Weights of a small GPT-style language model, trained from scratch on English Wikipedia: 3473 steps.
Each number is 200 + 30 x the weight over its row's rms, rounded and kept within 0 to 999. Layers, rows and columns count from 0. The size before them is the row's rms in percent of the matrix's.

# o: layer 2 attention output (transposed), 64x64, rms 0.168, rows 49-63, columns 0-63
# v: layer 2 attention value, 64x64, rms 0.213, rows 50-63, columns 0-63
# up: layer 2 MLP up, 256x64, rms 0.232, rows 0-9, columns 0-63
# down: layer 2 MLP down (transposed), 256x64, rms 0.206, rows 0-9, columns 0-63
o49,089,185,163,186,166,141,205,184,212,209,192,237,201,275,187,187,210,175,189,185,274,206,165,184,247,180,228,192,161,262,174,187,249,186,196,199,162,234,179,178,243,196,214,207,236,183,179,183,185,216,158,243,264,205,164,191,167,235,181,192,225,218,186,219,236
v50,090,231,229,181,150,253,269,170,186,121,208,202,233,175,239,215,203,217,233,198,207,203,218,139,209,181,171,211,137,218,181,204,203,190,239,165,251,223,166,169,152,198,201,177,215,256,194,229,141,183,217,191,203,186,199,208,195,229,229,177,190,209,179,180,189
o50,118,205,158,191,254,220,183,192,238,228,199,149,239,163,229,226,208,195,190,139,227,181,189,194,161,195,149,200,227,207,216,191,206,216,218,247,170,166,165,230,228,220,203,153,201,262,230,265,164,216,209,180,212,216,155,253,218,218,181,207,153,224,204,158,186
v51,087,155,205,226,159,199,241,240,181,280,253,220,212,203,193,163,179,167,224,185,183,185,197,203,223,195,225,215,219,200,178,212,263,191,199,183,151,186,202,217,224,260,226,246,216,185,205,140,172,208,240,248,221,130,239,237,179,186,197,205,174,182,199,199,220
o51,115,168,227,176,206,138,212,228,174,214,211,191,197,228,183,189,197,187,214,230,202,212,178,235,234,132,209,163,178,182,167,182,194,182,252,186,225,172,254,211,149,168,165,245,196,156,212,141,236,174,240,231,176,229,202,180,261,192,217,221,251,202,189,240,178
v52,102,192,222,253,207,195,196,184,147,192,192,177,205,181,221,213,171,201,176,147,195,208,221,172,155,200,244,188,234,177,181,124,172,176,164,200,225,149,226,195,192,220,223,175,170,163,199,239,174,160,203,170,188,185,166,152,200,199,216,241,151,254,268,169,211
o52,128,258,224,191,234,160,152,181,209,189,225,157,201,143,224,243,123,140,214,172,211,234,238,188,192,218,168,169,175,233,221,219,216,205,191,186,196,231,234,212,164,234,155,215,236,199,195,228,193,192,259,154,235,187,218,187,182,187,194,243,178,233,216,205,207
v53,090,202,221,204,196,141,146,212,193,216,180,172,190,127,191,222,197,158,176,203,203,172,217,125,179,177,209,140,179,253,188,163,296,170,199,209,180,192,187,191,167,227,204,150,192,194,223,197,188,192,219,198,212,198,163,194,163,184,180,209,161,231,210,241,186
o53,167,225,205,216,246,180,155,219,180,157,198,150,211,162,217,227,169,158,156,176,197,217,214,187,205,189,236,222,224,231,262,207,242,202,189,150,242,200,182,217,202,239,209,172,192,190,254,245,167,172,197,171,243,203,168,159,183,218,159,242,148,240,223,225,196
v54,109,231,177,247,160,187,242,241,180,192,234,183,157,208,223,205,166,139,236,247,209,176,193,208,210,230,234,136,208,194,196,150,238,212,191,206,204,142,152,199,198,226,242,236,211,234,189,218,141,212,233,156,221,182,216,262,211,185,189,212,189,221,183,190,181
o54,119,244,138,159,233,235,219,216,183,217,204,209,216,228,165,250,212,203,155,176,239,222,150,192,189,179,154,203,188,167,168,129,161,175,195,215,229,186,221,233,195,198,190,204,238,198,205,143,231,267,215,251,169,194,233,211,214,178,205,229,218,168,228,215,185
v55,099,166,161,142,190,206,256,233,229,225,204,180,216,208,151,200,228,171,206,217,248,204,201,277,201,236,227,225,203,218,194,184,180,206,208,156,178,189,280,222,194,175,225,224,214,230,209,228,175,262,236,207,222,238,196,237,180,193,177,162,227,182,228,218,242
o55,105,199,213,195,202,206,167,191,210,217,238,253,153,173,154,223,194,208,270,224,179,153,203,203,193,161,214,222,207,198,222,195,163,171,172,242,225,156,214,204,164,145,234,225,205,140,210,220,221,198,199,210,193,214,236,129,198,138,202,226,246,239,184,234,174
v56,090,181,242,165,159,257,230,229,233,228,208,245,229,252,200,206,221,286,251,216,184,195,167,291,211,197,199,180,209,232,206,234,208,177,226,200,207,223,181,205,217,182,205,238,223,221,235,187,204,180,228,226,170,196,198,231,187,203,207,200,265,202,161,183,210
o56,156,184,206,172,173,212,253,173,224,202,201,259,223,251,133,163,212,221,235,238,198,174,133,243,205,178,175,206,219,183,165,182,181,185,220,228,168,193,226,181,245,158,228,235,180,185,194,176,238,239,202,224,134,188,204,217,225,209,208,162,224,165,176,161,212
v57,100,245,167,243,167,149,199,177,182,179,194,198,174,188,179,219,221,184,139,213,215,168,232,211,203,177,256,230,194,220,196,212,154,257,227,207,217,135,246,166,185,159,144,202,217,225,253,199,212,226,192,183,200,177,180,163,165,202,157,236,221,193,242,178,181
o57,114,248,149,160,191,223,189,168,238,162,264,178,156,256,200,206,205,202,167,155,232,170,244,190,180,241,273,203,223,199,196,217,176,203,147,187,241,198,200,194,192,233,242,221,208,209,177,223,182,159,202,154,211,167,170,202,156,195,231,226,178,227,205,206,222
v58,101,198,218,212,225,243,241,169,182,199,231,216,220,230,209,173,265,195,270,226,205,275,177,215,185,176,214,221,184,134,216,200,187,187,246,193,209,204,236,207,260,188,212,203,181,174,263,186,246,224,219,202,184,221,200,215,190,255,247,177,178,204,186,162,171
o58,103,182,168,226,232,184,221,200,199,285,168,229,184,189,252,173,171,199,213,163,241,160,187,212,161,215,182,204,226,217,191,195,190,199,178,140,179,242,187,176,130,201,232,198,208,173,136,190,197,193,240,255,195,186,211,231,249,213,236,189,231,166,218,225,222
v59,102,188,230,204,195,145,200,276,163,226,188,184,212,191,204,190,164,205,178,156,155,238,183,174,187,211,180,195,209,239,193,138,239,232,184,191,193,212,200,171,209,244,209,187,175,172,219,165,181,191,177,243,207,152,217,175,190,166,163,253,115,184,193,247,200
o59,101,176,213,196,168,119,204,173,204,194,176,160,254,191,234,192,183,181,167,226,203,198,210,168,230,128,255,219,183,232,237,216,195,203,167,212,238,227,228,191,185,230,131,202,207,143,249,203,220,211,208,200,237,215,231,149,160,221,199,192,181,221,238,207,214
v60,097,176,212,140,189,223,253,191,226,160,219,146,241,130,245,168,192,183,238,190,203,155,216,184,175,168,183,158,232,198,249,220,232,195,193,213,270,217,220,245,202,200,223,193,213,192,175,156,173,207,193,204,175,173,192,168,173,247,159,186,181,240,211,192,187
o60,118,197,201,237,198,192,172,206,248,199,185,186,232,144,239,254,125,171,196,171,185,190,257,231,183,155,167,182,198,226,189,200,217,220,239,196,209,207,205,202,170,196,162,176,177,198,201,189,190,140,199,221,214,206,214,156,261,196,176,243,226,238,196,282,214
v61,107,195,200,203,149,182,170,224,160,305,215,186,174,237,191,179,186,108,187,231,198,220,159,195,212,200,178,190,181,233,183,177,252,198,254,162,167,209,175,224,192,238,201,216,258,200,203,185,170,224,243,214,180,205,221,241,208,194,183,218,184,199,193,218,214
o61,110,173,177,214,227,166,229,233,183,184,232,210,223,199,176,171,209,265,180,223,226,164,190,189,161,162,263,232,228,151,263,139,221,162,223,206,172,205,219,167,238,202,208,210,178,108,259,207,202,208,202,188,203,164,199,189,206,186,215,196,198,192,197,231,182
v62,100,137,206,194,234,199,170,129,173,249,169,166,211,152,217,184,134,182,206,155,201,165,240,198,221,198,201,204,258,160,254,198,185,189,171,151,167,170,174,243,193,205,184,203,206,165,172,188,170,181,198,188,209,166,186,164,223,183,213,212,171,231,232,163,207
o62,129,190,278,205,213,152,166,218,222,213,247,182,164,158,211,227,133,168,204,207,145,234,235,205,187,223,213,134,183,241,181,226,277,212,208,158,187,193,199,204,171,194,163,214,181,231,201,186,192,155,201,195,237,187,206,177,190,179,200,231,224,236,200,240,196
v63,104,181,234,173,203,248,232,262,168,182,253,203,199,219,228,148,195,208,274,209,148,209,217,226,220,247,164,212,245,225,230,164,196,206,183,227,201,179,173,188,227,216,237,231,251,236,175,211,193,170,191,238,178,183,195,174,212,224,195,233,216,254,165,177,177
o63,102,203,231,188,208,189,258,162,218,240,173,264,223,242,175,170,207,225,174,200,162,170,196,229,164,182,218,195,151,193,203,190,171,192,246,190,172,148,231,188,182,158,152,204,192,205,155,150,251,258,225,200,159,174,237,203,223,176,193,198,245,166,207,194,222
up0,083,231,163,235,201,174,181,246,205,207,146,259,217,146,250,244,187,171,224,234,200,160,214,218,239,152,188,189,222,165,189,211,183,244,168,178,244,231,166,158,218,205,228,205,183,209,197,243,221,262,197,185,231,258,190,197,170,189,237,207,224,195,222,211,217
down0,091,201,194,257,191,211,156,163,141,209,163,207,209,215,182,227,240,140,201,241,172,175,188,170,171,210,161,130,206,157,145,230,246,221,189,236,161,173,212,169,245,178,219,208,241,238,190,202,217,183,160,224,194,181,174,201,220,180,177,221,218,178,224,232,176
up1,105,228,192,221,197,216,229,255,218,185,193,200,240,219,232,152,228,227,163,177,207,171,190,166,203,223,220,202,154,171,201,165,203,169,166,186,203,193,210,187,157,165,228,242,212,155,286,202,220,191,197,141,246,145,215,173,205,164,193,198,185,238,187,223,262
down1,101,218,231,226,257,257,177,156,169,206,197,237,187,229,232,165,231,212,156,178,229,154,232,248,175,231,172,225,201,176,206,222,215,205,193,229,216,217,183,171,193,207,263,180,224,218,190,180,235,223,176,182,249,258,143,188,196,166,190,191,217,228,191,262,211
up2,092,207,175,194,180,175,218,220,175,214,239,206,192,175,208,195,198,202,250,238,226,228,157,164,134,207,162,248,180,186,219,191,206,199,191,268,217,205,201,209,254,159,210,243,186,225,209,238,164,139,176,197,221,212,236,203,212,263,156,212,168,228,178,153,154
down2,093,160,179,184,173,232,195,179,186,212,164,220,194,235,192,237,168,199,154,264,199,136,229,241,217,239,143,153,142,241,212,182,214,209,203,180,182,196,195,169,215,207,186,180,154,237,158,238,185,218,207,148,212,221,215,218,229,209,152,143,171,183,189,188,199
up3,090,190,147,261,200,219,214,203,211,173,160,203,208,180,220,117,200,216,188,193,179,214,199,186,221,174,172,182,260,183,202,191,179,166,219,218,202,199,226,214,159,244,156,201,181,219,237,254,228,189,135,180,181,195,166,190,273,186,182,202,205,228,187,249,249
down3,086,171,242,160,171,215,169,210,179,212,197,212,247,237,217,171,213,142,200,188,152,172,166,225,175,232,216,147,183,191,212,177,187,239,151,230,160,201,217,237,188,211,225,235,247,205,134,241,210,178,191,222,175,174,229,238,238,224,148,229,179,238,224,198,211
up4,089,223,171,208,223,184,225,174,183,194,227,223,141,181,150,167,238,172,201,171,196,191,241,220,203,221,185,202,227,204,163,203,198,214,162,245,132,139,214,233,175,176,210,177,154,220,196,217,235,209,191,191,189,256,158,239,207,150,152,259,163,177,183,209,225
down4,090,199,202,168,235,196,198,156,179,184,221,190,199,263,210,214,251,268,149,187,142,209,170,259,179,245,198,212,214,210,189,251,206,224,186,211,201,200,209,219,175,204,182,216,201,177,226,216,263,154,169,165,201,192,220,257,228,242,170,187,215,264,176,200,213
up5,099,179,162,194,208,145,207,248,190,245,193,252,212,151,194,175,214,212,227,172,230,152,199,211,131,176,228,192,177,228,198,213,223,232,253,222,228,241,249,162,158,215,214,211,170,145,213,203,183,191,118,185,203,217,225,198,185,200,213,233,199,209,241,181,208
down5,105,160,208,157,220,205,206,269,228,223,248,188,181,208,194,207,224,183,195,236,206,163,273,179,246,213,203,248,227,206,193,213,195,228,203,186,153,184,226,152,170,228,240,162,229,244,214,203,231,195,155,154,217,223,201,190,190,179,173,210,236,119,187,191,204
up6,097,225,172,251,238,156,245,202,175,237,227,229,208,251,203,193,238,211,163,216,172,197,249,173,160,170,206,186,105,177,207,210,179,205,169,194,225,202,258,181,147,245,170,226,163,188,205,239,214,175,203,184,211,249,191,176,217,208,190,210,176,187,166,184,212
down6,093,188,225,200,170,202,212,210,242,228,210,201,205,239,235,244,211,205,190,163,150,167,224,224,149,245,174,139,154,225,167,165,177,239,175,185,178,209,224,240,195,241,201,217,216,219,206,245,235,177,208,162,193,215,220,205,172,230,219,104,217,232,203,170,186
up7,092,245,220,262,191,229,206,175,229,182,208,195,197,181,206,180,207,217,165,232,183,219,206,223,244,164,189,191,223,156,219,152,195,179,232,227,221,110,231,167,208,164,186,206,161,136,214,211,205,188,196,197,208,172,187,254,135,165,184,221,152,223,224,178,228
down7,094,213,243,168,170,208,245,234,161,216,217,229,151,170,200,261,237,199,208,165,186,188,199,233,275,168,180,252,207,186,223,218,201,156,245,235,187,132,180,230,171,225,191,161,228,218,161,212,182,181,225,209,227,162,160,184,225,197,169,189,209,203,200,191,228
up8,088,171,201,174,246,224,192,207,185,192,225,212,192,169,176,201,166,186,206,248,213,158,171,194,156,195,159,186,192,176,186,258,202,196,237,249,265,187,180,178,171,216,229,139,162,201,208,222,154,148,204,176,195,224,213,215,221,176,184,193,239,182,288,159,222
down8,100,158,205,221,174,201,216,171,184,255,262,222,213,178,227,202,240,199,174,215,224,190,205,181,203,239,292,205,202,212,183,264,226,204,185,210,224,275,226,195,222,216,158,152,222,203,160,166,228,238,176,197,190,230,165,185,206,175,216,193,224,217,235,229,163
up9,102,208,163,198,218,219,228,209,211,238,197,217,192,222,214,182,196,230,190,196,205,165,191,213,195,212,200,167,233,229,178,170,248,229,191,173,207,226,179,125,203,182,202,214,194,185,243,201,197,198,228,246,261,119,185,208,158,232,201,270,204,167,231,205,110
down9,098,220,234,242,188,228,245,249,173,212,180,213,226,198,252,187,196,238,142,234,198,183,231,214,182,239,205,188,214,151,193,235,214,225,155,198,181,175,177,131,223,215,214,175,234,167,133,205,208,176,166,210,161,197,131,176,168,227,187,234,189,196,208,219,171